config = dict(
    d_model=128,
    n_kv_head=2,
    d_mlp=640,
    norm_eps=1e-06,
    positions='rope',
    attn_scale=0.125,
    tie_embeddings='early',
    decay_fraction=0.345,
    final_lr_fraction=0.0,
    doc_mask=True,
    dataset='wikipedia_en',
)
Each number is 200 + 30 x the weight over its row's rms, rounded and kept within 0 to 999. Layers, rows and columns count from 0. The size before them is the row's rms in percent of the matrix's.

# layer 7 attention value, 128x128, rms 0.166, rows 63, columns 64-127
105,159,231,273,232,234,156,217,185,176,190,224,201,187,265,192,196,234,218,212,183,258,220,224,193,200,192,157,177,205,182,221,202,137,200,193,187,165,213,196,209,207,219,207,225,182,175,189,170,226,200,189,250,236,234,182,196,177,228,233,180,259,186,202,163
# layer 7 attention output (transposed), 128x128, rms 0.162, rows 63, columns 64-127
097,179,176,231,193,206,179,222,178,191,165,206,197,209,209,226,224,182,169,211,158,222,212,264,214,177,130,210,206,159,158,204,216,218,246,225,156,168,232,192,224,198,265,220,213,196,217,244,191,243,172,215,201,228,241,158,165,181,178,235,194,238,255,254,209
# layer 7 attention query, 128x128, rms 0.192, rows 64-117, columns 64-127
103,160,191,168,260,229,169,223,188,223,144,173,200,195,214,262,129,220,174,155,196,236,216,205,195,259,213,250,169,196,189,205,228,217,199,183,162,196,187,306,235,183,207,232,226,249,160,193,172,188,201,200,170,211,196,196,234,253,201,186,202,251,179,249,193
110,177,206,195,162,224,255,167,196,237,175,172,215,207,198,215,120,206,183,177,251,243,194,203,188,232,228,190,229,185,199,212,225,219,212,159,219,234,106,226,197,207,215,239,191,208,220,175,212,195,177,148,198,164,165,200,203,153,194,224,126,236,173,226,151
099,165,211,205,219,161,184,194,202,161,254,189,190,145,176,149,235,201,227,240,188,227,224,135,191,170,253,193,180,191,148,239,183,224,188,257,185,196,234,188,191,157,185,191,221,204,194,202,225,191,259,204,201,186,219,209,163,209,204,194,233,192,212,154,201
098,169,192,168,234,196,171,198,174,202,175,194,238,191,186,228,179,170,202,163,196,269,198,217,161,274,197,228,152,212,222,231,240,233,222,201,165,200,191,251,188,160,250,214,244,238,179,221,196,166,218,224,193,223,152,178,257,192,183,174,242,235,166,227,206
105,269,162,204,171,173,184,229,186,256,223,213,223,211,164,175,180,179,225,204,157,157,199,186,241,164,199,198,173,201,211,192,116,240,181,177,253,172,173,128,199,239,242,168,187,158,227,211,217,162,165,204,216,231,218,184,179,196,197,236,226,227,251,179,225
141,202,178,210,192,226,170,149,189,193,193,162,230,147,192,185,208,208,211,202,213,269,217,213,122,236,214,190,170,208,200,180,246,211,208,161,172,244,246,196,151,198,203,256,219,197,211,227,193,225,263,212,185,200,152,224,286,188,167,204,217,194,182,183,237
140,198,168,179,195,182,197,203,182,223,213,136,231,183,205,164,199,213,166,220,190,267,238,196,152,196,191,242,176,170,234,193,286,168,208,208,163,248,193,173,150,190,191,264,217,175,227,223,202,231,242,190,215,195,167,170,223,158,190,226,192,224,135,203,235
119,220,183,187,220,209,186,168,227,182,211,184,203,166,209,161,195,149,246,173,206,257,264,148,180,182,254,238,172,165,166,214,208,233,211,218,226,247,226,176,184,180,186,187,189,184,247,202,198,181,251,125,195,156,167,172,202,153,210,191,168,204,156,174,206
092,167,192,159,204,222,193,198,151,217,188,164,223,225,183,250,207,238,224,179,191,156,153,241,190,207,176,214,201,230,254,173,188,215,176,146,192,192,215,226,245,176,217,197,217,195,155,207,183,196,162,266,185,227,195,232,209,263,197,208,239,207,209,242,243
095,189,203,204,155,184,224,216,195,240,158,211,239,264,215,220,242,198,154,206,193,162,148,228,248,235,166,207,197,222,236,198,180,182,166,249,207,219,231,174,202,239,211,174,204,214,180,198,204,228,148,211,198,229,219,198,231,189,216,219,192,235,202,234,178
098,227,213,237,242,238,210,112,190,211,246,152,160,189,165,180,175,189,192,227,273,186,204,172,169,167,193,190,228,160,162,196,198,265,207,165,139,217,189,200,210,198,153,169,207,175,222,204,235,214,200,147,168,159,220,209,204,212,176,185,191,169,194,137,227
103,259,241,232,145,188,205,205,156,216,200,178,176,190,149,169,207,247,158,212,227,131,158,218,201,192,172,167,229,212,216,177,202,170,175,180,180,197,211,220,192,235,154,125,227,180,166,170,197,186,169,269,243,238,225,245,202,248,164,225,192,156,238,209,197
095,247,220,250,225,203,180,171,216,168,275,175,185,197,144,182,163,207,239,197,254,255,204,136,162,168,218,185,192,159,207,191,185,213,228,165,167,236,193,222,206,199,162,193,165,179,220,195,196,154,253,202,221,174,210,201,165,184,218,178,205,147,188,182,223
087,177,212,157,181,234,198,198,186,166,185,136,174,198,147,193,171,199,201,193,216,193,171,183,144,192,193,188,252,218,227,217,206,220,195,161,174,174,186,204,221,179,221,168,205,173,178,180,143,202,189,279,182,183,183,224,231,224,186,197,232,183,229,219,190
100,191,179,226,216,167,200,137,244,155,255,166,203,176,204,191,233,145,204,210,228,229,199,166,176,218,249,220,256,193,184,225,193,263,195,230,218,149,193,203,196,123,182,195,204,205,251,198,216,204,236,204,119,144,196,225,165,164,203,187,199,161,177,164,172
099,227,191,179,159,196,218,153,205,172,223,204,164,262,147,166,183,256,205,255,235,149,138,199,228,212,174,160,222,181,193,187,187,194,171,184,227,227,206,147,175,203,193,151,161,179,153,210,170,242,208,236,257,152,229,196,194,232,241,165,230,156,220,200,189
087,153,204,186,149,206,206,211,239,239,117,192,246,187,247,204,177,206,141,188,195,152,183,235,235,269,211,218,194,213,186,205,204,157,194,222,208,164,183,214,212,180,226,159,222,210,174,212,210,203,137,176,153,178,171,174,235,210,204,268,220,263,220,230,189
091,176,176,194,223,198,198,197,207,270,234,213,232,231,253,212,203,167,187,175,161,188,243,216,242,200,186,212,166,194,160,165,186,194,187,238,222,220,195,208,167,188,227,228,181,204,200,219,214,199,215,117,182,181,207,139,186,177,219,187,211,225,179,204,217
090,224,220,197,188,187,236,186,198,123,179,184,180,198,143,216,236,222,198,243,203,185,151,139,160,190,211,228,221,214,229,216,216,237,209,121,216,188,185,200,234,177,197,162,208,199,190,189,184,157,187,264,179,262,199,252,198,236,147,158,192,190,208,214,184
094,194,196,232,132,164,204,217,216,252,217,217,204,210,242,177,229,231,170,170,202,127,174,200,240,159,209,169,222,211,175,195,167,156,181,217,185,225,203,224,213,217,185,178,199,187,179,236,181,221,150,259,202,246,185,207,217,257,225,214,182,212,223,201,261
084,161,159,209,171,199,164,151,182,172,176,170,188,205,165,202,179,199,208,186,227,237,196,183,210,238,229,196,214,177,211,232,202,172,208,201,188,142,209,256,201,165,211,181,226,229,186,189,167,223,232,195,205,147,122,190,259,186,188,265,192,213,230,216,200
092,187,164,225,196,209,169,226,234,244,148,200,221,187,268,199,184,178,205,188,174,213,258,219,224,209,232,241,194,174,176,179,197,185,222,177,218,167,190,225,179,197,236,200,173,200,187,233,234,183,158,161,153,196,135,196,243,219,203,229,209,226,174,208,200
091,222,189,226,168,197,195,262,216,221,172,215,233,198,235,203,190,238,190,174,173,167,185,203,193,197,220,195,234,189,184,177,216,170,197,182,203,190,157,194,194,168,198,182,180,140,215,221,216,251,181,216,185,207,160,207,227,217,211,229,210,214,201,211,181
130,173,140,168,232,286,208,215,219,222,232,158,240,165,213,183,160,202,232,198,144,249,206,183,159,233,234,228,188,164,197,210,246,229,217,216,162,211,171,197,151,155,243,287,193,172,236,206,212,185,213,171,140,192,195,204,223,182,163,194,200,224,160,190,209
097,170,170,214,234,197,222,146,183,221,266,170,206,180,203,194,178,175,195,207,208,226,244,182,226,216,194,185,161,186,218,251,217,223,183,278,187,198,241,190,195,204,237,234,184,196,176,190,197,206,212,127,197,211,215,147,191,160,218,220,130,239,144,183,203
088,216,218,164,206,167,221,167,206,186,190,157,180,193,158,225,207,150,180,187,168,234,223,184,162,200,171,187,229,224,258,228,221,244,179,157,201,194,200,212,214,229,133,165,198,184,149,173,149,166,227,238,182,230,149,229,226,196,141,183,235,189,158,185,170
096,271,223,211,161,183,231,210,110,235,196,219,242,215,209,178,167,291,173,228,214,146,194,205,202,177,171,206,199,213,188,187,184,219,193,216,168,191,190,184,187,209,219,174,167,172,206,179,222,220,166,219,237,192,211,198,191,205,186,188,156,216,248,209,193
098,175,208,264,215,255,212,183,199,213,216,215,179,193,241,172,223,238,162,172,174,221,206,161,233,269,195,194,192,214,197,228,212,212,193,240,206,199,160,159,202,170,178,210,231,210,200,229,237,223,216,143,178,204,151,187,194,210,216,185,197,217,156,183,150
116,146,204,110,139,257,195,220,187,213,203,186,223,192,227,183,150,164,156,218,130,185,241,162,218,232,157,195,233,214,189,143,194,177,197,188,176,165,201,216,195,215,226,180,200,201,182,210,163,215,183,214,195,178,210,159,250,185,191,205,181,215,209,231,209
147,159,183,166,181,209,215,169,130,151,187,224,174,202,239,217,177,207,213,214,175,182,167,125,175,223,201,215,145,237,194,207,197,165,204,182,230,222,190,174,216,215,207,217,219,181,236,208,181,157,211,203,179,227,230,224,203,187,244,191,202,207,245,156,212
095,206,179,219,253,144,146,157,195,176,151,210,214,210,236,217,187,181,219,177,172,180,244,191,193,219,215,252,170,180,247,231,237,219,223,168,220,182,195,179,205,185,241,198,131,162,153,201,215,154,168,231,198,186,125,244,242,239,196,201,168,200,126,178,198
123,149,181,196,154,240,206,249,212,174,219,220,158,229,198,175,190,177,208,260,208,180,171,202,179,190,185,207,233,196,182,191,173,199,194,207,190,207,181,205,191,160,191,152,232,211,219,184,212,158,167,250,127,225,230,198,198,237,212,190,252,167,259,241,199
125,226,270,152,182,190,227,266,226,185,196,263,176,261,217,202,249,223,178,216,175,160,152,176,174,231,180,189,207,251,189,163,203,220,162,190,218,174,161,234,214,236,178,196,212,183,225,207,117,182,214,219,204,223,264,195,192,225,180,158,189,202,256,209,169
085,238,187,200,212,218,203,234,229,192,187,223,199,174,179,196,257,193,189,167,154,185,215,183,146,233,152,190,202,203,201,211,195,220,220,179,170,135,185,186,215,178,226,247,210,235,247,251,155,232,220,190,275,160,245,203,221,195,173,178,192,177,212,196,220
094,209,211,198,236,173,223,194,193,202,225,211,218,221,191,184,268,186,204,119,240,215,168,200,186,178,199,171,199,228,168,240,167,228,193,193,235,203,247,192,186,228,180,200,209,162,183,212,158,203,213,202,256,159,187,219,100,231,185,188,213,222,146,156,223
093,206,242,260,193,148,212,175,183,190,191,197,199,166,209,222,197,223,180,217,257,162,206,252,144,171,218,246,217,228,158,150,203,195,179,224,188,173,206,236,192,174,171,169,203,213,215,221,194,176,153,240,200,232,226,187,213,190,240,224,212,135,204,232,174
096,183,237,262,214,196,182,190,185,196,231,177,235,213,207,151,133,214,175,171,177,181,192,211,174,264,150,235,215,233,240,225,203,223,241,200,118,203,174,200,248,169,256,193,155,229,213,200,242,168,193,213,190,205,190,188,226,176,198,236,202,196,110,190,175
094,165,129,242,203,173,171,202,203,221,183,187,169,152,239,203,211,202,218,204,229,195,235,247,201,209,184,147,167,144,171,181,191,234,161,219,201,245,190,223,173,130,242,226,199,224,176,198,237,191,275,160,203,214,208,170,178,171,224,190,182,216,176,163,171
093,282,202,245,180,238,222,247,267,195,182,195,243,158,241,218,238,221,168,189,186,254,211,207,156,173,149,257,250,237,187,190,244,220,179,192,208,215,202,192,174,219,230,262,174,205,194,242,194,170,162,220,181,270,176,154,244,156,162,211,169,176,219,201,203
123,174,245,148,196,198,239,216,127,214,230,237,195,241,217,203,191,191,185,212,178,158,149,117,230,223,195,211,197,215,186,219,173,198,177,222,214,165,177,213,247,197,186,177,243,169,194,185,169,159,147,204,196,226,243,199,196,205,244,195,187,227,254,202,197
101,193,248,142,207,162,194,161,138,200,144,181,227,182,193,218,166,175,229,220,161,232,236,192,230,179,207,195,190,198,266,133,190,208,208,175,186,146,202,183,227,209,199,162,205,181,183,216,205,199,201,196,280,226,224,232,246,179,204,205,234,223,220,223,226
099,229,169,254,241,225,173,227,289,182,147,226,205,212,236,201,235,202,184,186,219,180,212,207,238,150,160,181,173,187,177,199,175,225,207,188,203,191,168,149,211,235,218,249,154,220,206,198,221,263,183,220,182,184,133,146,158,234,215,197,201,257,217,183,197
101,156,216,158,223,241,207,262,187,160,175,203,215,177,170,220,196,202,201,167,129,197,203,197,212,152,205,169,159,215,204,198,171,199,202,141,137,237,195,183,228,239,158,213,253,231,219,204,220,254,257,141,253,239,212,223,221,201,202,227,167,217,149,204,175
097,138,198,154,227,178,139,231,208,228,201,164,203,217,217,176,263,216,162,197,181,201,190,219,136,223,190,207,187,195,172,252,203,194,163,244,218,201,186,234,200,106,267,157,218,224,195,195,185,189,208,200,174,233,208,230,224,234,210,187,229,183,203,195,143
106,167,214,181,137,178,182,192,214,192,178,242,171,225,213,145,123,202,192,210,255,120,171,183,225,219,175,195,221,227,194,233,164,93,204,176,182,186,183,215,213,207,165,143,192,224,211,182,205,199,163,195,175,199,204,186,227,257,237,254,196,172,209,184,194
097,230,253,227,193,206,242,133,229,177,209,222,182,203,156,239,176,169,214,217,153,200,238,183,183,246,257,241,259,227,212,164,233,189,213,196,172,188,264,200,198,190,176,237,171,179,188,198,200,153,211,185,207,231,193,160,224,175,184,224,165,149,189,230,216
093,190,244,182,181,214,175,213,184,182,237,231,161,215,184,177,234,191,184,225,206,231,196,191,200,267,120,177,193,211,194,265,261,164,150,224,200,255,243,210,217,139,183,262,249,239,216,204,196,210,191,160,164,175,249,195,176,241,211,157,196,234,231,170,239
100,196,191,232,174,193,196,235,222,275,132,223,191,194,236,194,174,214,171,165,192,171,167,186,220,226,157,234,212,203,159,172,235,180,180,214,192,191,192,228,218,232,183,160,194,171,177,183,223,158,106,255,160,183,167,214,209,226,196,201,208,189,204,200,156
099,283,204,263,209,181,203,186,198,172,205,252,191,176,216,180,218,172,202,265,183,167,234,171,215,233,185,203,200,246,204,186,210,197,175,178,218,198,264,153,213,185,120,179,209,201,262,239,207,198,210,205,238,190,209,179,181,214,204,201,186,173,218,159,241
102,235,185,224,212,189,203,144,200,204,117,192,192,144,217,207,207,190,231,200,229,202,211,220,245,172,231,176,174,171,219,225,214,172,200,170,227,134,172,199,182,214,205,170,196,186,231,214,221,187,163,176,216,219,157,202,197,191,214,225,172,190,164,186,183
099,196,252,191,250,217,209,157,219,144,212,157,236,209,205,218,220,200,210,214,184,180,202,211,174,220,205,181,200,160,232,236,256,248,207,210,276,178,208,231,225,158,219,231,175,152,190,234,240,195,185,202,176,180,191,221,185,176,154,150,210,236,190,158,214
098,181,183,185,188,255,211,239,192,237,284,186,223,240,171,194,153,185,176,229,204,229,149,142,127,209,260,187,194,212,177,162,159,209,180,250,190,236,174,195,183,194,130,139,259,203,166,215,226,177,229,209,204,217,207,176,228,183,223,179,186,175,215,211,216
093,185,188,201,156,178,178,178,181,219,170,222,179,173,259,172,194,200,177,195,195,129,243,186,195,204,217,216,123,254,179,119,234,216,222,213,178,246,270,167,226,168,245,160,238,244,239,216,191,167,160,156,201,194,223,231,229,207,227,181,169,209,225,226,195
100,186,194,223,188,209,192,214,225,207,197,217,239,212,186,202,175,256,168,250,157,153,173,257,207,193,217,172,208,166,248,220,197,199,232,121,196,180,150,222,209,234,183,219,203,260,188,214,233,196,232,207,193,206,192,151,288,194,203,174,221,207,141,224,210
# layer 7 attention key, 128x128, rms 0.167, rows 64-116, columns 64-127
093,174,169,167,203,238,160,182,188,203,187,238,209,206,200,232,183,186,174,147,171,236,239,209,222,220,262,212,129,219,176,170,202,169,229,162,213,216,230,212,210,230,159,259,194,221,200,226,183,199,195,157,213,225,158,150,178,186,216,160,204,268,162,197,242
085,169,172,229,187,238,235,163,232,194,201,209,213,258,160,190,215,199,197,201,199,218,200,222,231,174,190,217,165,221,229,211,239,223,174,164,249,224,212,203,216,101,189,147,177,255,184,250,206,220,154,163,196,204,163,194,201,184,254,218,231,228,202,198,224
096,230,205,207,144,180,164,224,249,198,236,259,231,151,193,229,162,172,182,202,191,199,218,191,246,201,247,190,263,225,172,171,162,171,220,187,209,160,198,172,191,262,265,224,165,209,150,180,216,153,231,264,213,196,230,202,215,203,208,195,184,174,149,201,172
087,201,191,164,215,220,182,206,197,205,196,236,200,193,201,210,169,175,190,120,186,291,228,213,211,220,253,195,184,193,182,232,184,186,258,198,194,216,222,233,220,183,211,215,198,232,247,242,169,237,183,152,171,225,169,175,181,175,243,170,181,241,166,185,233
103,183,187,155,195,168,115,203,145,184,216,215,201,221,152,194,198,192,232,182,177,211,164,147,202,199,204,228,175,228,179,198,174,262,175,188,192,201,206,181,197,171,177,158,275,197,180,211,226,186,171,223,248,207,207,237,157,234,201,197,215,196,280,186,208
101,204,187,191,193,244,176,201,182,268,166,215,215,181,185,261,219,209,249,208,161,169,212,170,177,227,257,162,216,197,181,164,187,172,181,160,197,239,194,168,213,202,258,241,160,215,185,159,202,234,233,217,223,209,247,191,215,167,182,237,153,172,157,203,174
095,137,244,261,217,226,203,171,164,209,191,210,222,153,203,195,174,213,125,134,172,204,191,203,242,216,264,225,152,227,156,194,204,216,208,214,209,253,197,229,149,132,191,230,211,219,165,209,219,187,225,143,184,225,166,166,184,189,178,195,185,198,181,206,169
088,181,197,207,207,227,196,200,199,176,163,240,192,185,224,191,184,195,187,149,219,229,251,156,176,153,209,199,226,200,147,147,193,231,199,188,162,195,195,235,210,138,179,233,213,230,256,213,148,249,183,197,144,176,178,183,210,216,222,230,174,195,135,230,211
096,174,178,176,221,231,203,194,162,233,217,180,219,221,189,191,245,214,208,264,180,204,177,195,195,192,169,247,147,210,256,230,211,195,163,200,207,262,199,136,212,201,196,167,238,177,162,195,226,156,165,176,246,257,218,202,173,196,159,188,175,251,217,172,257
091,202,255,233,147,186,229,202,189,176,206,204,262,208,192,224,254,226,153,187,183,160,231,137,200,202,219,169,197,172,180,186,208,202,160,197,223,197,190,206,173,177,163,217,190,196,158,174,207,176,237,249,233,228,228,170,198,185,191,215,179,198,206,186,142
089,209,199,234,203,192,240,291,213,201,234,205,194,181,228,229,209,179,181,234,223,177,149,188,191,181,174,188,197,153,222,223,174,194,173,169,139,201,163,179,240,283,137,232,172,181,241,172,183,239,243,167,187,222,189,209,171,231,186,243,185,166,219,195,176
084,227,206,193,209,162,223,150,182,213,203,220,237,201,184,189,230,184,201,246,159,147,165,220,222,228,197,188,168,176,209,239,212,193,178,224,209,217,225,177,176,237,240,164,203,213,145,196,227,116,197,206,203,206,249,200,183,204,141,211,159,200,245,173,176
111,176,177,141,248,200,168,170,180,211,154,204,240,205,192,159,156,163,188,152,158,193,200,221,185,188,158,202,219,250,201,196,230,204,180,146,184,218,215,202,238,216,196,203,187,230,181,224,205,211,148,206,171,173,141,214,182,233,174,203,229,172,157,180,252
100,184,210,176,198,223,247,175,165,216,224,192,187,233,207,203,214,214,186,257,111,194,161,206,207,209,202,223,159,189,231,228,226,208,190,223,200,228,192,121,203,193,200,210,218,210,169,176,187,137,170,190,208,199,192,187,186,187,162,173,186,284,264,164,185
108,197,189,182,212,207,209,230,286,217,185,190,180,198,207,191,187,234,181,231,168,206,184,220,160,175,178,214,219,223,210,218,248,194,216,159,145,141,143,142,251,216,188,215,167,185,221,199,259,177,203,200,157,187,176,215,209,189,197,177,220,191,181,198,188
102,201,242,164,176,196,245,214,153,173,192,200,219,245,137,214,219,244,202,232,124,174,156,199,179,174,187,205,175,201,180,227,176,191,160,209,227,228,248,173,189,212,153,162,197,217,202,173,125,184,194,242,232,186,214,182,192,251,147,183,175,185,253,181,170
086,194,182,238,202,180,165,183,228,171,182,177,186,181,159,243,209,246,244,201,247,211,239,151,208,264,252,201,207,188,112,183,159,169,249,217,240,173,175,203,154,198,216,213,255,209,216,203,228,247,237,215,213,194,217,171,170,161,202,227,197,189,211,198,157
094,175,185,181,193,227,163,243,221,198,180,197,210,188,210,176,220,150,210,168,279,209,235,177,184,188,178,171,248,186,183,157,171,215,164,159,213,168,196,252,197,183,201,187,190,209,221,212,227,251,198,212,183,200,208,181,195,216,226,211,242,112,133,229,234
090,199,201,172,204,164,239,180,167,181,195,163,181,220,160,239,187,216,185,238,149,170,176,194,208,178,217,236,134,201,247,251,213,176,205,221,196,242,201,144,260,213,189,193,183,178,173,174,187,172,197,195,188,247,170,233,204,198,199,191,148,265,260,164,207
099,277,214,249,166,178,114,198,203,172,243,160,219,167,244,221,227,226,210,196,228,205,200,168,225,232,170,227,233,164,145,213,187,173,175,153,247,197,149,275,203,152,243,232,176,210,206,221,190,174,195,201,195,216,205,186,193,233,114,180,201,193,172,185,243
100,216,170,238,226,191,210,177,157,205,242,131,206,181,188,202,189,228,219,244,220,221,209,188,202,227,232,200,205,157,193,217,174,215,243,232,252,166,155,210,221,176,243,227,258,187,188,199,168,223,216,160,193,175,223,210,243,171,196,172,184,283,217,223,216
084,245,187,281,199,201,178,200,228,188,197,227,181,161,199,195,199,206,211,179,250,235,242,188,167,168,200,199,234,165,177,146,202,209,238,155,177,153,181,240,218,205,199,212,184,213,216,228,203,248,218,200,189,164,180,193,221,182,198,197,221,143,155,240,169
092,221,204,223,193,192,197,262,229,196,190,184,185,171,201,204,184,227,238,193,196,233,242,196,191,153,180,218,228,203,132,180,187,212,202,140,201,186,183,220,181,179,186,215,217,209,244,255,239,256,186,234,211,212,181,143,181,164,182,212,269,164,149,235,197
082,195,164,160,206,220,204,233,206,275,186,202,226,189,217,158,170,250,192,195,149,214,192,236,189,148,229,225,187,243,214,170,187,205,224,172,148,178,201,194,197,149,190,178,197,165,201,229,219,204,202,210,186,223,138,174,208,167,227,242,223,185,144,207,228
082,187,204,199,154,195,228,194,120,246,212,147,203,188,173,171,197,237,185,202,210,165,242,233,205,272,267,151,181,216,200,223,163,201,191,205,181,154,216,207,148,223,207,208,173,224,190,179,154,186,178,210,178,157,202,205,194,180,234,218,192,193,135,230,139
089,190,222,200,235,219,223,165,190,230,188,206,203,215,182,265,174,182,178,211,155,216,202,201,209,202,187,205,229,220,218,226,221,195,165,230,171,215,167,145,262,210,212,204,190,138,194,152,196,142,180,175,160,229,188,214,218,220,171,162,187,229,221,158,217
096,223,187,156,167,215,174,223,101,175,200,175,225,185,228,179,162,201,196,188,204,227,178,170,209,213,176,192,196,190,186,179,179,206,230,176,209,195,190,182,181,174,211,229,231,230,194,210,217,224,204,217,205,147,171,195,193,203,207,189,215,223,215,233,227
100,205,190,230,221,224,169,204,233,160,178,185,213,217,211,191,194,199,158,170,206,231,251,169,184,249,231,224,221,234,167,193,195,198,193,181,204,166,147,196,215,193,184,191,201,223,240,253,211,215,190,191,184,177,133,140,241,181,197,209,214,178,152,243,232
086,168,196,206,157,249,206,208,203,233,199,173,203,198,229,191,175,152,173,258,178,159,257,149,212,167,194,210,222,230,192,157,178,211,227,171,168,186,193,243,203,202,213,167,198,156,164,219,247,202,183,229,211,144,189,120,227,186,134,180,160,170,181,228,192
113,178,216,137,183,168,244,215,153,196,206,185,242,222,189,188,195,143,194,246,202,163,203,161,222,183,185,190,203,238,251,220,168,159,209,209,195,194,242,146,195,223,166,125,210,217,203,224,175,154,204,215,210,230,200,195,207,234,213,190,186,182,234,186,237
098,245,216,220,239,164,171,174,207,176,136,234,225,195,226,196,203,215,197,171,137,153,208,228,180,181,212,250,148,157,237,216,227,204,209,158,179,211,189,168,217,212,221,213,134,191,180,162,150,187,192,194,229,155,173,225,224,190,183,122,149,193,154,189,177
084,205,188,170,171,172,187,196,222,178,247,251,192,212,261,214,179,189,210,188,225,169,148,226,214,213,194,273,152,146,156,173,218,243,236,202,242,176,196,175,188,163,214,192,163,219,195,218,215,136,197,227,205,196,184,192,160,170,212,194,220,202,258,177,215
077,163,184,156,193,235,190,254,228,170,208,214,181,249,262,224,157,192,200,179,239,242,145,184,216,241,215,173,208,226,177,185,235,182,182,191,219,214,167,222,242,182,151,230,227,158,210,217,190,205,200,192,188,212,203,157,171,187,190,197,204,186,234,213,196
100,212,184,241,200,185,234,221,237,183,246,159,210,174,216,152,214,199,182,168,158,169,197,230,162,192,191,204,176,227,197,221,200,264,210,238,197,158,226,195,190,183,235,216,221,199,190,267,169,219,203,180,266,142,208,154,212,147,212,189,197,172,238,210,182
105,219,253,211,261,215,173,179,200,207,163,185,275,243,195,175,248,153,205,144,180,227,174,182,180,187,194,202,197,203,184,245,187,233,178,203,211,198,214,195,209,202,186,210,190,206,209,186,196,151,169,215,228,157,185,214,167,271,154,218,201,240,147,165,234
101,214,236,223,202,165,218,202,185,171,233,143,200,152,198,206,167,210,213,199,239,199,182,271,152,160,170,230,168,205,134,196,200,246,202,231,226,179,236,258,180,217,178,188,173,213,187,246,192,139,188,240,193,189,214,186,153,148,233,192,190,163,239,224,162
105,195,190,232,217,239,200,183,202,216,211,225,227,216,186,160,141,196,180,216,153,139,184,233,164,223,183,214,232,271,172,176,170,160,264,187,153,179,147,185,227,181,241,226,189,218,207,201,222,178,201,204,208,210,198,193,242,159,237,214,217,210,157,254,233
109,177,112,233,185,153,201,175,216,186,167,222,179,196,239,183,188,185,204,173,255,208,193,227,189,246,218,151,168,193,214,206,195,217,185,197,157,275,157,218,176,150,258,204,188,203,201,192,228,192,256,145,206,176,159,199,160,138,207,189,189,208,156,173,171
103,270,167,296,149,224,202,234,256,180,259,194,209,145,255,249,237,192,177,200,210,204,176,204,198,144,150,259,232,249,208,180,196,233,166,188,149,203,201,212,197,208,223,205,190,238,152,252,220,179,180,232,175,220,202,150,221,146,180,224,161,200,204,187,165
102,209,223,156,204,200,234,220,195,202,228,185,209,211,228,180,188,189,153,181,209,224,197,189,213,238,188,228,207,230,164,224,189,226,198,178,194,149,210,174,232,151,140,173,207,145,201,239,192,203,153,173,202,257,144,184,202,203,217,189,219,234,196,253,223
099,154,264,160,200,192,179,175,186,201,164,166,227,202,157,213,188,182,241,238,169,183,278,189,194,183,187,206,234,212,260,164,172,200,181,187,216,187,206,191,174,170,201,182,212,143,203,219,192,176,224,137,244,218,229,185,230,153,157,191,169,189,219,244,211
104,223,187,234,195,220,204,201,247,168,165,263,199,204,228,182,237,164,203,140,233,173,206,205,237,157,195,175,204,183,220,170,181,190,145,229,197,195,156,167,236,238,190,245,158,239,226,142,195,211,234,220,217,226,162,122,208,184,213,210,191,245,172,206,165
110,127,220,188,203,227,241,243,216,195,153,205,170,178,189,233,204,164,133,182,118,199,191,210,198,176,190,144,187,246,191,220,149,183,189,188,160,206,222,208,230,235,159,189,232,177,209,191,218,249,236,184,275,218,162,212,215,203,233,258,194,227,193,196,204
101,144,186,238,239,201,174,235,178,178,241,169,159,226,200,194,202,253,215,195,191,188,179,230,156,190,185,191,176,191,137,235,186,196,202,252,212,193,199,233,150,175,269,180,209,215,173,226,211,186,219,198,206,173,201,203,188,198,257,157,199,163,230,193,161
089,150,239,148,159,199,221,185,198,202,196,239,211,222,227,169,155,230,215,172,222,189,160,226,222,215,187,151,232,202,153,186,211,125,226,188,180,171,228,194,171,167,166,183,207,181,180,182,160,231,236,211,221,180,215,216,219,237,257,243,213,158,233,219,171
098,262,216,138,126,188,226,173,227,223,236,225,204,187,167,215,171,254,199,187,158,173,215,230,172,171,208,259,214,236,210,148,199,222,224,172,187,211,219,207,206,189,194,223,201,179,219,198,160,217,148,210,166,212,208,215,222,190,163,181,183,168,198,189,202
095,223,227,214,219,196,181,210,185,184,249,229,192,184,226,197,214,196,185,186,204,242,215,200,224,251,158,174,209,187,160,205,244,187,175,206,168,195,266,178,249,114,213,261,243,222,220,196,179,258,191,168,189,213,217,216,216,231,231,172,208,197,217,175,239
102,158,167,198,181,227,155,216,227,218,164,239,178,189,221,217,168,180,209,173,189,191,167,189,194,231,172,208,215,204,146,191,244,203,193,175,171,196,204,230,224,218,221,203,156,187,163,197,222,189,151,241,197,156,159,213,201,165,233,206,199,141,194,247,177
106,246,205,206,174,156,184,205,226,200,231,209,236,199,202,157,211,175,233,203,239,192,213,229,195,214,165,200,220,219,195,155,188,235,177,205,220,179,255,169,207,164,129,175,215,185,243,204,137,176,209,180,205,210,212,186,257,193,203,160,162,156,228,189,210
099,176,258,229,239,184,201,167,247,226,117,209,183,173,202,220,224,171,192,230,238,204,193,217,202,210,191,189,238,187,206,234,217,159,198,201,267,163,153,184,151,161,207,159,197,176,201,231,201,196,179,179,199,186,165,217,242,193,188,200,156,223,200,196,139
106,217,255,247,277,225,171,184,229,168,203,187,208,200,212,189,219,181,179,231,184,194,205,214,178,154,211,232,187,157,197,230,217,197,233,174,263,188,191,210,245,154,212,230,155,190,196,191,241,231,166,212,167,158,206,204,216,157,127,147,204,225,176,159,210
096,208,163,244,197,274,201,227,148,219,276,180,248,218,182,230,147,196,180,196,183,201,162,174,170,208,268,190,173,179,175,172,161,203,199,237,168,231,195,197,165,217,159,150,228,238,172,232,195,170,221,165,201,229,204,174,174,259,225,225,198,177,219,205,247
102,151,179,199,147,152,155,207,194,194,177,213,187,180,239,227,206,154,206,207,271,142,245,138,184,233,162,181,170,205,206,196,210,170,221,246,173,217,212,178,259,165,254,171,217,227,232,231,171,190,182,132,244,193,191,243,212,186,232,205,148,208,254,197,207